Each number is 500 + 40 x the weight over its row's rms, rounded and kept within 0 to 999. Layers, rows and columns count from 0. Numbers have three digits each. The size before them is the row's rms in percent of the matrix's.

# layer 8 MLP down (transposed), 2560x640, rms 0.102, rows 2077-2183, columns 0-63
096:467543496517504525464496520475559540502502499475514526484536513456455486479542567516501562567568500452515510563525515514538447538537504494495546484528562418531503579520414442521543417461483455
107:460555490518449447503453523580446498529539449506559492527482518506565561555495523586555484505502569529512592522456445445446519490555487499454505495478507441479507506586503478481444493597477550
111:521480538506464457522492561476584483508463460505581556445521500458519481411495524479518504539452519519488471485538476443551497478458506545497571542515535407510514533583463503528535460505523515
104:513478476534479474512540395483438481509439465537469579487455485502481481507535507534507515470466499525543509398481519527539445518413421504419464546451496487479439474521568530492484473452578506
095:593485504459496456443548501513521521497552519493553478475509496503519530534540603503490534521481457541502561447446498514517518539561530520522443509410486537479527544533528505420517424554405454
101:464534541483511579457445596501440410532515564507608523466483505531522485510464454515491499550454452529572458593402536507433504562391502530487493518499473481475482500476505589551506528436481454
095:472554495539536540569576557518475498475502467457500429535476526469449566489535524524481512486528529483613582479497491527406534485476465529463425499472521474492449543518523456495517435506465522
103:507480539509438551499419540463577529481457604493546454501532504509465480516452498457530561543543507515509494556450505570524515520525398510491538434490597551485472512517443532448511515551503535
099:447411504539465533449501523564522521542409447556451500540484512483531528470596470520556526448455556519534479490476538529560451523475516450529473468484520486550583433477515377503469479470500539
103:529478560534477458585530512533511424493464478478519522441507581503526465499434450449483463449460519512454485575490474572469452481460490472488560509498499523544493523502494498539580541502540533
104:592558513407549529472455502510569503474590544451534531469575488595435494544517528496484445468484564563433571489480479452527509488536425530580436500519540538494444485483510477496499383515480514
102:534483535454506503514468506484400485485515511493496524462473446573471596457475491439484472548522521525582529477551529474446435500470550504495511472517493543475505525510497489531540495503554435
103:446539495480498469544487507506606487539528481538498546497510442466494493496431524577577481513436431558539475564458498497493520457442454543523525459495466456570509509530509420562468530548537472
099:467497469510463453428490499572422438497487523419526518543509477477504462563578522586533461545445566496472490485459508505485454550478546545507464447533518508529479462430490426528563477554518469
097:510467504536455519462541502430446468510508469543511485516512450516531544439447496566495516540534490549429513491507511507472520485506567480534514463520522551497447458473500540508579477519531486
109:478535478499504459447548455513526486508633478498462550530429524524537526579497502577465487530510510505456441547522540492437477513541431471470487510511525510520496479507516453478465436525505484
117:489472543542449499474502531521436478534476524492465549548561501484570481461524491536548486499482508493590501489505515485466533507487476485586538521490443466517520482444486452557508518469525514
102:475496484553540598525574512496495559425508523490510502424525501541468513535464545544480558465421533579506524516567487488517473538517524503555524488503530549435435523546480472464432529481549519
098:550495493485488482427502534546571430507514495440476496443489448445470501587470498481509575557488517457509428567412486501557527478507580506489539548429571483624461488456483498504502493536499529
102:474480478534492485472521477496493487509495496549511544431505464456580536494512507558446465495564453450521546459540499534531455482481489512503464552495445529474531539508528530500577496525444496
094:497551485599558493580535427488543480545507494482534477517563462523440442587532476538561432558480464524478495544497437545493495513478468494425467469469470543455489441523483515539568531507489510
098:469545431543500473493444453536514503481456466471478491510570524481501448530549537482500494529542533553552535513524500515510537495572501471461523520448470593437556537486479501472484488497542515
106:493485526511421524577515539460477465604570522499569427516483509517599548358506450542529554475488547488477523497538441506529488510559499424544536481525544504560518493509517406462446473486540462
095:550529459536450459536476530470534493447462540484501489541509465506487477501495487442452574444553496465499459472494510480579466475500468453570503486444568480568541475483491475473481480514502459
100:497479590461502488477527452469505508537491505527516464470491526400484525571488582547456460547540537529479500538502472470473528489449507539475456519570513508427480445501541517620403522506465485
096:418476470530543474514500486532513430531486482508484504539527482416434515508500516555537466456456577573509518515553555502498505484499530499507528584460407501523445577548553443485516465504496576
093:585511523538455469520451465515496523440538531490463541473510580487498499499554507519554470516506493497453484499462558466474547480460538473506608426505534504500506494500538478530520439485500535
109:450476460481559504487498530496511545568506458512452529409540512538565493534518560499529493506565511493499506482532461548535496510582525488517498457488523502478505537541501445492530428448488491
102:487510497562465493459539537465449418491525490477486546481496524482470520469550494511504533532504523449475505457451519498460501460549498526548483478473476475539519496494533493475397447449480502
093:373501527399474557564515505531474477594510480521495528436465460459461435443499482523469451502523472513469551528558492528487546469479489435507489542582594461503540434444442456512566525585513482
102:459524540501550504519496487350540483515533448569506490521555517557461476468522526509466439583486489498533515481411515519500454447460526520503492483457424418538490459542471529523511507519490547
091:526520466492508555557481420528428531510480466497563448521466519521512487510565525508471523482494504482447504505458511512504409500490548357460466518492514483514497477490524472495511546495473555
100:505479508466457486478569535476500503546485517487518512550505536557488427462446489510432536547522527511544465516489541476524586503488492473474449599502495490486475476470482527461453477486544478
100:382493542542485497499507496508443480534532499437441484446503501558456535446431538493466530448468461518506497472466615513512457489538540516507522520439454559435500518466456504534559446559508440
101:516518433558398459481440462434467474542519571470563482492476473511400461519570504543468476450509571476460425481515458510523476486513555553576457548550502470474546513487463502517457513459514532
096:546517587548445455457496519481491516487514475465456525509466508554452487563451413462467533484503534462521477568431529518448535519473408551536516456434471555508488594557516515552486501458522518
107:529510485429478421467429482465498510557543489510534508601532471503522513498498532510561461442493474476532514496529491541527509484539467460447497463526549543510565522456517466430536534553542504
102:471468492484517484506533477491567532453549474494529530442555509401504512527449481543526508489506523539510538517506516506535504568499502461532512438505474551399498510476532465538470536444523514
101:538551514570515563518523480537487592514522538465472588444521530434510564482508544539537483505495517530507524570463547542474543481571530458600460482518517516569476485571478523511546440555462531
103:438504435526601497450539558546548546442460578491534447526503527514486467477521402463564478557492486511500450522480467482493548535470449520528504544495512518497488513479472530526483515541542579
100:490476551514523476522462531544462515540524513540539485500444557530484607494515462496502482446551487532549549456570497486539486515503583494469497511445487391543413531491414496517466465492502540
103:539472490445554476502572471571461502510542457452473478470484464484556428509489494621510410514501576566489528542532517438562481548580488500504454480543514491500468451510544534456478496463532465
093:484491445518525513487469481520521548485491497479571505576497509574496408552485492486559444464544442487488513576500543453476502535472533490493539508510511530440482479459442542493497555488540453
089:547511471486436544530463490553548418462614451498507481510524490493502457468502471494511517517486478485486433511456492546455495533532424493488516503488555525530485519468496550565586499499487532
094:481490560431497519550555559493442506491542591464457504515408490543547360447524502523508516487519472479491507437407560535507522518539529554523531488527520523500468507426471540494549449490482470
106:458542531467486516471578427499525584481484476447500493506471547524502451537490504521509516499543494534471554510562533502454517480566402487457580471432488444528509432478553475474545483508490540
091:535530510529529492520515395446473500497430490454517557445489563476537498526549512513485471521518471542477498531444459518529495472520497389524486425453442428450517400518517506543501507476496490
095:539518560481461461496518495604523513516579499442497461439546553513465473499519575538470460508516514451496474521511546513503467541464492503488524508534517478457513441530460542478477549510451512
098:499528514522544508499508466488499483476463507453487550460463469523449505410410477492480450544525520450548545446544463541426534469553504474471453484612433486478455510523431492504498491489517474
099:515494562484474465507471541473501509498449494516558452572561538523550575515462523455524538496455536498560517491538436539486520482468497448599480509539543541517529493528477472524453488454470552
102:544500484444479524491514436438487439444422524465490541508493537489533433607449478474436521581542542449443464463479434537521566556516539541485569490456530473510581481518450515470497517523489521
096:565531577451490510503484497487546506518547480499506517446475534537577503508486490419455461455448565546541539490508511471546587402581505485466524503517503507490545536484446555532598551495494500
104:498502502563513538549546461447541456472520491504505481505477428463536506489540410514558555503547479567446491446481458453439539495515479453520486484473472475550393477466539443563542476440509501
097:480539461567483616506509527499557528579522405521498562567446490487432519505538532503490528484511517448485539527477502547472528584537441496504473506507564528507456549415497474440459520482456472
096:454513485606532507520528563491528491463442529508457570529474492518492514612494456477525507491577444468527432534433505521517416506520449536519475550542474518564497521535436513466545525518495575
098:490520504519511525516482528527524523467515488476537500448500438498514504503480556535519547519510421445589413555445571536528518500514497523518445553515455513525509451526526498556515437466511459
101:465471542508526572483498514481484510493458507570470505463506521497474528491513476478521446449465548490420466506444532509531493410508500529515473496495541380537453515493494455434489546507496518
097:558533473494483429504548503480498504439450473529476495476512580496569519498493455527528482477593535482432472520383475452488495519522487454517503541489445516525564453497528435556495484484480517
100:499518520465457541575469479528539501489520525462537489568572500513536486504468526521537482559455511495476498484499484499460549517485535415412461531511525513570482486506499527438434436465563493
105:512536493497480526559486490514503548488486534559552493471466474497441474562472506528501509564468437515492532490464414487430507452510470481503513534491452493456513507501486508483511575534457419
106:496447470502432494603474527460488446536498464526429464493553468509502512538536508428481514461482517528543428460475451503461482490542540514472502549509492437452558448436522516523541491531436543
094:545513520409530550533478566493450487514524547467539412531512481492548444572493475480525476512556527519489503462520549443553505549494508527492459396505499476495473529519441464561462488522522540
103:491489447448433544508577548432545535541496543452469500483627548531475481581509514498456392545466523500460474542475530530481485479456510547533452571570490507450502469519527493440494468530563560
104:531533511489446408530402514575454438509521489503459527523478521487389486442515570448483531545519510494532567574431451507532483495493495521513455444463473524511468498533477512448525490441492478
102:479516484479408477431521475505483540494504514489511463490572490446502464545501496559556479456516558536467592520456577462440493561496504519461518518550455517483505527462506463419504453529531564
104:479487528529512500524513451579469411470503492490427508529515479567456477452523485393558479483548539561491534492472529470531489526554535443468483442489455547473409519541508492477490413550515487
106:456508549476461544476486400529523531490541560479511453433512508543493546469491542443488562513487547463421539518456522475432545538462509533462437396476491449560445485539463478476590451520492510
095:471492492464487497463447538545509521560554501587497509520507500399470555462542559443455467477525478568447491532481448488520475539448521520484481523481465492489525555508462535518530522540534522
088:486454545506482525461475484421518545508431447498535564512524520519522453455548466500523444522466425483586576446491508474429498544511457516523524506562416492505533495517528439480493469457524485
105:516482510545493526531410460509448543562536517492504554508506527576515586479526499428560548510545488538479481516490482442444478525439474663494597476472458556428562521621524483448521500535486510
102:514530502539526504511562470532437513487449528547536498465517537557521458403490490487536545510461507516461519451517491579553495572458541510543487479495477522384592472558554439536549474484601555
090:504441424417508502529498501505514494459527449444483566550531471501502412522501420492521499540521441529543579479484668511496572442471483490536409499515525490531457521544414456464617540560591509
098:498533490500582577482532541498409466511533429555534520553475464560497466552514495457514464486483542505532563499476514557553485463506424460466505562471533486472534475516453436451534526483487528
105:469436533497446537478480483459487505548512470511476526543461458460472485499433418507508526491549490540535533514553475500541545489592483457491598494539455461450416432514527520533525537526486490
097:529501466532501520459496465552506469504546482522546572498482557525557511466498521424534521548501555533463519370453434447450510576550487523452491472434492558505497524522482538534505446509466511
102:453504549506548491506490430542464490519495483519501525507484600525523522472488445507580589527485509519449573407511473494565504484532446512563514502519494519533460476440457482499570468564508556
096:470525503506448473510545462549556417527536471472539464572405493522561505468485503402580489497480514489513447486523494528492542517547453554525475591480494456444483518520587476515497465468403503
110:467465574428540565472465489438524502578472492487500511432488494484488481426548487508442487511477562491526431456490549449541508488511468466474505467531469531519532541498524499479566466543461481
104:583488538501537450465489507524474476517434532448485500452503528409523478515405534447520533526506507528520518531512469508441544597462476498504534476502567512547467459511478436495562434491546456
103:469534520445538533509450518500522481574510497522552546509519470438538505496509487552497466564533464526445522449525515589527454423488504469496463434517509546511499492449460430552463482481515590
098:551501535494477525501597569560555438440501461387468503514516467435477454455549444502501539508405454598523482516528566475473527493542530419458545548483491471516485557552502493458523473431478504
092:501473469502452448512538468480502522427473471488464514477519504488476474495459479475516481523484520496595507471478517499520458491482414456515501490544492537510522469544497604560507445523575501
097:481448412523437465497517526519502494457524481418514567472527478381469480496536475455529463462456553488442491496507473509494470565458498479554488515550516439510485513437491492548437488507469458
100:564502490455442496492524405517456440511440507542511570538387529506530493495522478531509554475459468483524480520523569537463459504484489488452511526481519486480435551463501556466572566541499453
098:472426483551519542467479549531481451495490449505469544522572519373532493466517522521520457531411599512497494524472521502494460521473463478494562463503411555502462460436438511582495511475514481
108:505513520520456505443499476531476434548534424426547493497467504528565464572525473550538471490529536500578576497540501486471496582504548493528554541527436511564506512562536520495463455480443554
107:559517514523524448504569552472539557506534505536490496459504527403464468503349480501459479536495489517547522493537503557498449511537477513471573523505458483506453425517445517462455451478536450
107:442539594484488506496595442550522495543509488601549450421486492448519455553474469556515526549478493489489470429492450479547519532447499461501547542543479512479533514481540576417519535539508521
108:492456489515503512510529520500601454502477500483504503538455537521493474499519557502386542515489407468456555463463472564543472519550553424504488516489524586493445594490524550476406498500541446
097:496473482470498443545446520476486513512566477465456493448482520401515479524533506447531415558502515507556529456516510489478479471520510465543487505463459501499467447471518472527504493426530574
102:519470465519518463486450470598558529484481556436539486515472548610578490551464494494455482582538538485510458545474514545479455504541532479598491492509467499427491526425448501532459536449470532
099:549518534519493483535500545531610518530486517555546509543532488437430540540517553497528443565530412495462534509523558549561507505506568473573374539437507472521520542514438555480460464523502493
103:511458475454483412501516492531499465516427524593530546421468512467514511545496480450517502462487531560542574539441480495504483522471506473563474562457517451504453432443525454474457499526520483
106:508513460552487443525509471487441492486483509458489436482512453547529546527460476511505528527475486491438548425447507488468555448494472480474559529496509470510488509530512510521482486608518439
102:504495510519473591516481464509461537478509574515493550472471503470419534534513485552543544440449539479520585472432547486454452518400407486465399534497537540484456555517488515490512523521463506
099:543572471513439485373472464513520493548425537534526506500518529471475486506495510460526459481538476529547521521514538483473454541549488494503527481525489555466515508516449505491541492485540444
099:502465531531483469484516542481435516570480452500458462511499519524503546437452481507496446548557419512464499508512471548471567557432568473471498541416569535430502447486483486468465571580464511
087:468488510552530567481527584553504518482479556470550497487492518468496515560529538509464454485510557505527520553477514453537566476485485520502489443440523521513556522533454491532460534504504511
096:541567507443528492415539523527502471540468522479511420504543555480612524592516459495486536515526434570527518464462460415540502524498481477483531434481480456473432483528542453535461571522508555
107:455551541479519422523453556590478465529446462519453525527519546537548457510460563467468506501451460460505541489520535559532543494475528477472431513495532435484447467495523462482550451503557478
107:535449534472492462484494516478518572488521481443515519465508435479535453494353445493529495488540546531544518534505503504466456454560493527417464507513408563464565510485565523481428476465522564
100:458521534517516501501590502516518520583460554541491453521568487575488534476440518495523487460544519516500452471544496506460499440463484475502546431401502490483496448517553499527498526509459512
106:495502461495530542529594560363555487547469467542487543419526544517478548496461481503534422427564455463439487552466521488520492547477395489467447517498530443466516472448546506540464493601459535
110:503482511523547526505483485504556467467490427556555452522486532510499438471504487531489445490506497436475462405550446504533537507574410508496439502540484461474579412450458580492528547485474553
104:540474449563554388524425472433551522470555444508469583493516545441480500522488550467537499472524512541510441503569523497500485467541461481465594452537506485519463553471492466476524400378480485
092:539498533515549525509506486446479534482433523396517581491497453564518545467532442460417515580512406484474586561474525497515557475513541572541389499414513459493460480548483501468495531492516509
114:559513482496538445500479475511505372461523578452528553520498512608607500453565575486526488422460474485510489559437525529589527528530525452542517525525487465532476516505459471492475564452529475
# layer 8 MLP up, 2560x640, rms 0.0995, rows 2078-2184, columns 0-63
107:515522496490463553539473509539592428520490516529517454519536529422551489476504490530549567484472561588492567472554502521553533481516552478590457433545524458456532480503511517532518621470518516
102:404564454538457479536525452503467479564486599540444481575472442472507451501517501445521496464474492450522489512544516589497426417528490502472450466474475532512545502430482478467501542472487520
106:505423565485472509534561469471453509513494460479483516542532485427537434480471403523499486475543511502470486515515552535470490493509494505536489474554443503526480491462470534528551469546548647
102:492578494474517491469499481460496475446555589508522514432433484426555488419531503560488554482480545463468541527467525477485572475495516598474497531611472558506452494531473443464532496581491424
106:534445529496510484503507476443512428469488429486553530512473488499524378470471499441487532523448527519436495590514491502409486528467485504460500448495592485518498454450568413517443483482498459
100:499541524463562558474526496509552467499437507519445501484488470516483429495441429489552521447471549510482538475539510471549553578467461485443558457500482470483430487534515483469454522535577455
101:515538530386505549525553431560515450475466553488581469484519540562494489533467484535528470461470474454497523462489439470524553546533501476607426468506464455500477557482441466485542580512455511
098:494468488488485523510462542516501515505470460552484476499419465503496515511478454466484569468554522535560466582479569545582436468530519577529489498479548493559483486496458532442411558553523482
102:491502497479431493520486597508443574515491474492506499571489498483488442484525463460477522505512455504531529479529487557454476556456431509557503426472409500484474475516447489523521486499431482
095:434516469487496487500516527601479481519568552587561494534423551466502529551461532467464498514505520471462534549466535483534514453537511536568589542441575481491495559467541495518419413452447490
103:534549571489431536463543483570544468573536555544451458442457487505471492501558506507381457538367525411450558465549517512455492492483500491522525553494503509457516543511511490508526436528539485
099:477531425409540506499518424507503493461482407479464476529562520544507468482487541529515532474489484482441458413565464516507499473528509496475460485512525505405496441497529498533525464512512435
098:543501457496472510506499517522452469474469450541490520524520482457535495334454446575533554483421456508541509506549496476477545510437523456494475481517540535571493501578454409435487523470511497
100:492532508471491464494549538463418460500432500619559498515521520511513459495499482532503456466523545548452465610535491518468500485481491497443463419548436491501428551459509584516613531484531526
105:465503508549411533488557531457594449505496423485515413547488509531529430489445461568424493488493503451545512506560427477517526575513502516551475496570488521483505477517465468459439544497485448
111:535512570495508588488474575541438417424457506522509530574504441443547497499509487490526537453521529542607506499525499468515445554488500495540577453511472464557502501403474498535530574460456465
104:566533522525540538530585495503493527438487508426570510489590524542393524466479513553437549419492497448510488472575480579532550443487425482511532493496516449520422639508522528536462589490461499
096:564538533603501519492522483563457508470593517453530498451462444500528526544474534541557499563555479536465462474500530514490501519495425505487498458569496544514449477463440527485490496491469472
100:566501498501468601519519474570466531525415411499542494550493551501585497521506452452560489507485524498522547581514464505544410472515522543460490516549456520503534436513473475551499524492436485
098:527551440445518546511580509483516511429536539491524486440491476592457484432548476526519460505509466555545497524494494518581543489504491537459548474505489578440517502486541489505515501485547519
099:510566485487530522543447494517504473503493544504441451431503447505441515461482501460471509473398476532536500471487457529480495532564459538460477489480516468561493503569495501558449535484425480
098:543535432546463413539470541418450468561516474478490462527595524590529510485536524478517441501508455493450452452494522486573495601454405459505486448521527419454567454562510487480482526554464464
095:477511525551576488479480539557439537530477521460473506515515539509455496530560497478515487520479482510468502559550487495494526529432537575421490470564503518523489527529498564515498449475518526
107:515542504531507508531559454464501461481495468485507548596449479427475518458461466523551438498524514588448467513573464535437574433511407434492549530506490488525422500501500460585438471518524550
102:531435512502449578594432490492526429484485464455502421476514520469500507564449507471505472472518466481560541488497475541576512460429500426499482481536468472536474467504496451558447507521527457
101:533537531467478464428461536487477515435463549440490514589455458499480448533548471529480510488486561519531537454521491492440518518585537487522559493557548529515405473502526540496524445486469523
104:463571473550480446492440523456480448439506465470506496545460545634542484501539530508522560540501498524453448501527627527488519553573534519481595510496525512513507553563541505485451539509534418
102:567562460542521609466471488511476520450558582502503470393447476478501495619437495463590499513505508525482581443493506481476449499509473497547523491482496520514494474495488550494468446469461470
094:529517474545498465509471512471589526483495411460469486534566497490534472534466546597546460531446557458519437513493470555505441487403479526506512498479508547505547511487531562415475502490508421
101:477557519530482542497512489482539451505479556552473519433447461624459473532567484519443522535533450457418529514504518493575485512525487567498491653476451431485533477443517442506464539526487482
098:538424520641473444519495489480578524537485481562525450509558471491518517561505536560509501482500514500498502549515462563480436522562436483483525468451462586574481506446519520594541575486537500
102:496448473450506468559468554481535499456497567496434467529525511562574493478526432531501526486516574474485516530487469540545516463428507485525486536501487465514540443532476471511501432485437463
098:573539504514491458489531491473441600473504466569475495489443510506587473475500504478494541460473378503498507478470481565458478449558581538446528530479509564495593476570516530447467462471523494
100:490546548526445505431507465549497517496597586557508458476491624533464550452503507494501481507491541515551512548530513531477566499516546433526461488538492535482471516478500468574492520565449467
103:572502457506546500565512504523506508515494502491520485471516490511517532532503445513429503470551545417500468486468479502502534508452552558455485500494485522521480530493499565476545522472429481
103:482533502501546495499487499480509490538514510498577510503537417528543495459464472458464551521474532547468472546519519514571481522472482493490546488507542541540520455493547467447455538468521519
100:484500533509499506504515530592459468482547522475555525515534471486469512454500535548518566466537446465536505465532566542500512473443510484508522439513494511527448433504566484494435524524511489
101:504491504549527481542552540495528517451441485477490427470534479495531455570478493487531573467474497522489464468486456475508506458516490480514474500565515548474419567467488545508483464583530493
103:508482527447531555474489480502452481485552474520482556506490491495473594424491504520460469501527501445439484508580481472536480435508409438491516477493484423546484578456502487503507494437468487
099:482541536458467532546537585529466451524526550487567535524516521467519480539467511542494537500517457567471490498522479489468482436541498532500493426513478485480497495486455496468498535427485528
101:503442465462493479522514496515533554455570463519456469559447450500530456502518492516497547519493578476472526471492523546494539499488546514567515517485501505459502444487432551472429431550567522
097:504494483569518450540504452509421504546514426537421568478502502504431556449578520542467535539496518487501465405532493474510547535497472478543486532592501444504424505579501521471469432531514470
099:465456510477544466463477554545542508521447479587467436405534442504532508497431473506562485554483514513508558522554499556529470578468506504467477481494464438456457557495488501503489407547511465
097:570473524549483493605504486577483500515442495510503446490518402458528553476456464482483505529436537472515468476538463529498549446481522477480491517549488512422574524494455476552536526480583450
101:474495452418407463567522487539531593528520471507526451520518536491418523444427441479519432513539483524494414472477539480483464490517419481456450508417488482528445455510476498467487483504530459
096:512458502475459434493510600507484492530440430474509456482491441526468516524444519388478408451466406476527515509509427514491490530474471550451467484447484518471448524489536541479489467465522534
095:449488493586587465535524454504455492512425502464483531522520521499493473471482528463557518494484527509478499497521500538449532510521514515579487585586546560571528511459511499513484461445486532
103:525469491411511517427595529486500504528540457481449484440484539530531466486474539443440432528450510494511530475519436466547467499400586487482486519541457497440537439513479507500403510461474455
104:487527453502434539488423469564472479515540450476572497470506489494544566503468506480527500502399469474556505521465475479507498463465558518487527570497506541542508607448517535494477515543506481
103:525540557440528477516497446513536495478518581515503521569507524450531526466452486469508576528528476466483553474463528483532524430463506479499510505517486503569492414475590473524500514457521462
100:513533491482502506516457511481522428518526534513442461567562448427538481569510461513507519527446462590522478491503499520499573521538508458501464483537466466539536522476532462495427543517523526
102:515550507484395595410525529493424449479519442546539526462465497518463532514492506504590491532506499521481479436460439490566564487553463461511460479491455521548507527508443469525529536494511517
099:444483509490475560488410545531525473472501459542460479471544564398440430511510455488472446494593483500462512517488535538559505521535484489525428427461594459429457479499432477522510550483544472
102:571515510469456531559513499496556563394500563486522478499527475557521436540539470460434502465507533496505520511536499480459497470516507513502495499514450523469478448500525494525473536506432440
099:473476556525549505501567506496484542425411441546508589511478523497535476514457545515454544446492488506476454455545518499515613577501496459508485499552464525478474503467566527575469517504465463
104:536539494552428473570512551493472462424469476540550556429523521492544475580517531485529518512483560505477531438518509514528456472519420499466477471436439434498463518508518555494462479475494469
100:512487515472478544559582482538485442570522504515496450486498409528493507498488494505501573493562504517484421523502479445508543473562421554517506527424486484499536525531519459590463481529523529
101:464500496575504436458482580476456483491539510557497475459469555484410552524505522446479448520530440511525478492554477543456434488521543475417477488487454547514608578476488527487447531505504493
100:481483543509521457543549492577436461581520464522507509455447561528500493466502487431468558555479499498537555540514460519478484454555486531475486508514506447572533515462470489550524429438548451
106:451497510466485517492525506503496453507570475509482552529533485458477531507503459402504519550525425571503443487513494497485591484506444486492501487464462452498488557496508509455541475483478501
096:560473528485487416488504469531508424480503527496476485482519557541509503511467492530486532462528402462427512513437531563515503527590452472478543617470462478511463488526555444516515463549490423
102:580514436451588529528467541440506478485478500496449457499453484529519533570491448516538499482515398484489456464581525502502535483449496503488472534530484543499503518524500446533391390524490465
106:549484457516496519513394562570566471457491472576437526436496480532415480495526419527445476525542509505513452486475506437546531497546490468436549486421530459486479500495447541464463468479456453
099:509512477452476502539483476540430563488511540426446500488514478483523519489513476556479517430485460486510513423577559619499539454559529471603501427519518518513508481454508545490536496566561539
106:538530443449503532511522507570464501491472525500425502535532506561433514519494470424576571532509535522468483516448427500478552549585542447421499475395481501414440483498433464517386523467439511
099:512501530446532424533475521509460423451439428482462501466498470488572490426432593534466474450539526502466543516523499521558567573460467498475502549515425485496498451598567497572512498461499575
099:476486515502479491526453467500488414493496607472485530580538518489507497494506564558458541454494462482522473573541507472510505442518429512519433488434479403482488550493464453497441471557457431
087:520499543502485454473512485441444556516457553495431505458466492515564488514390485464563499508513521558483587444497416534498456495534483517487488521496542522617467550512484490488476485500489489
099:535458486483509553492465458538500499490536536590486487468543524624526586516506487456461499499478462526502463493462452511521500502422528550542476441517501497421508523520526516552446529550501423
102:556527500522480460486520478494390525460515534505548516422410430517507506521479504520466520475504490535506605574515576506510536473491555476544463606484557543473507487519458445542505613502622478
094:488462510523484496495462568481533466498446531534491602461460544465439547452520464554490502528531503523535415522488415529520467489469466556499495456583456549482524474439472466491439463537503569
103:512458426540492534489490474564597522517490441566469524452477533519432412495526531492566556476489433433475477403500498545528507507512512547501455513484451460502476504466539471470469565492486460
106:484520465506484493489513559476512552557479491479481504547485450521470467495511503514497528494524463447433463483537494509511558470484553498483504534482515465511500512453505537446582568530474491
101:462544511477522474496553470519516568499450451465456502550522510484499472518505418573478508485510499463507463548491586470552487540441552487487443484471472446491502506492501471502476481525469590
099:414524514445507452522559435514523546512487429486585485484535472510455546501451481455551526532513518464483473460543526560457521458497465415490514534526495487479588500487480514473498513481526521
101:469421542576572510544480530529491494518497440482462502542522525478493558493447549512503561532480429487493529526485462525456523436507517441482481480444511405534509483531402520529442488466513452
099:496555530476536473523493467506475527519518565512419541549497517495491564554476464449475474433566543532433545503481513537527528461524516505505463521501409560531445471499499439478446497555537439
099:448471454436437475501509494538474467571583530553491481488529486519541577454523451518467449470507503495484512514502441515517500563519430557502516541423424507520474438550467499552495537537435506
104:560602513445438476492513514570475480532548418508539473532500521446557507465472503488529551561513419485537566501525527593573495468574501562483476543515503499467395506579482414489404519459486517
099:492511516463484504480535534525570603535575447427423472478492524462473521443539516529549496429456450430450482473508474480479600502529481498434509508456454551543447527521472514469488524551539477
091:572480558529470562584523567452546536504491556535544463525518453439563525512537467487505491545521431460439476453484533495459474419571518551470563436509530545512546534480486478528496551493455522
101:467523480503513528493482528418495481483474519512487479493451532412466467443394498523527506511534448468567472509515492423532529580545466510511478484549558435539518504447399515435547601461518430
101:480518507358436527551516451540467529477578535612463552554480493466568514527547433521500509603503433494546550591556509508519501471587476488506540453489450491568527525480497519519456510483486587
095:536504610535436465497463425553543565515490587533473492610523452509504488525545471420528487451484482537516488480547438450545533426427487574496503498511457481472524467513499472489492535484535513
101:393472490575519510504552474545474469538497514440538461542536514479511493582472510481547574413518510562501476448521453493527428569535479536529495548460521553576509485533556483496443510506529470
102:497540445444503516484473483514447512480553436546490477494487494444491500508465528516487493594462519509525477509551456439538515531505503462439489518466554459484538494483523615573584536501496493
102:482535574448516486544480431543474481494442554443486505461520573467477391519469542502523496480531549439449548503559510549536522552467552442521464525483505507498482511557617542427469563567505525
103:497435585504518493446484511488456485446463447494531610461520474451440456481441506478510552519545472460513504546528497489532531417523537501499514538517527462491440487454500498576497469504584467
097:501494464525491475544442465549550539473485454533521469522440457550524526459482514521471494479498448494507513521482569532459497483533503458469545475516555555572479523434580435514475572506546542
104:527509535516541466491438498522533549471489505444487456478523464586519466503443464535555544500631558479506533572495499495522455498457442493548509516521544399437528497515477482460531488561459525
096:570572393518522515448519547524541426535542483487498456490477531481507512503513574464498494448508523447469475516521470440396561479550540463499417482522484428419507532564482466548557544512520487
103:516429445516429561522512516493476425447487486541501524520515493407563525555469585513502525496520467558504533470473445551528481502548452538572511549499472515517480510513512479492504540496523431
103:515423474427490518441512539532498522521501522460461506520446476536488441487491511512569514505430530507428515502565559475482531496547547474553463392524482475590488465533446482514555567481487500
099:460544479515503512507528558431491562498461507480581546413529463537478502475537522432543561451437504435491442469506445486519523492560498555596588519500525584502503394505535500477436573465551520
103:495522465496439556510515521465510518569459497504481520535528514508566466519507461464472440526500484473521455489513505529484488540548525453532477492500467435436524523474514553543468484433508475
097:508535559513548480431490485443597525471489489550526463561482478460488515482465460564465509453540408472383497483519465437582526491448555532527541529449471480505504563473512512393525468542491555
094:540574453491467495503450499516451487535499565572469479537495495471544435500511425508524493519462463424514457503500488474517486511500540528461507514519473467479449453512447485452559516575477437
099:488523536579482478537442417589507520460464493432441545522508469457517490480465558454528434436505519500404421446457475456498543455515496557470468491462449487495424431541488512499474524579571500
101:486499486447528515525483502521517517439497471613514479487509513574410458493511488420501537524485544488450518475494455488497476519535499488518550462433565547529550444511466482522554572440520496
106:493535608591479528443482477529466490533489512452504509490492515523581488534498546519461490460511479443519442458504524508493475420491431517520535524509477494479523470481464533523411546506549488
103:496460455462441486501504491524489530486552518564529535563518516576518562509416438559508545545498443514567556453494504477518553484512413435493601494502463493564546483535463547502492573522456521
102:532566542537535506531452501487477458426451426543563489513458577513415505544493519502457425483563508482474550480501489528525518526517558531577474433571489507490525502533456523431518516478508512
101:523534534491452570442433538510499488530507555467470517520446518552505478527509466580555548565505544517539467495562442510518487492500472518523500501456472538478488460474452481470420522439452457
099:477538521547490510513485430565413442435546458527484515655470482482473526532387517499539481517526502491489503483486476518506493516507585558464540486540504536524464589519504453523509482462475468
081:482566514513420453479546489548491450569609560495500478524516544474502407544464523530498473453482540505558451468515506503525468523419523447471612502463501485479497480414535497558516417454450502
101:543532533501512500462551494453456431449469503511527513557566489509508515411486501510490493590529419546581548538512506530547522482544501521446473527542484465487528545535477520510510457469470544
100:472509481531443563517524522517391483480558547537442496602519523539518491451477470529563432471504489473462538503555480447592532499543411497497529514509434548549492457493431542523549517505475561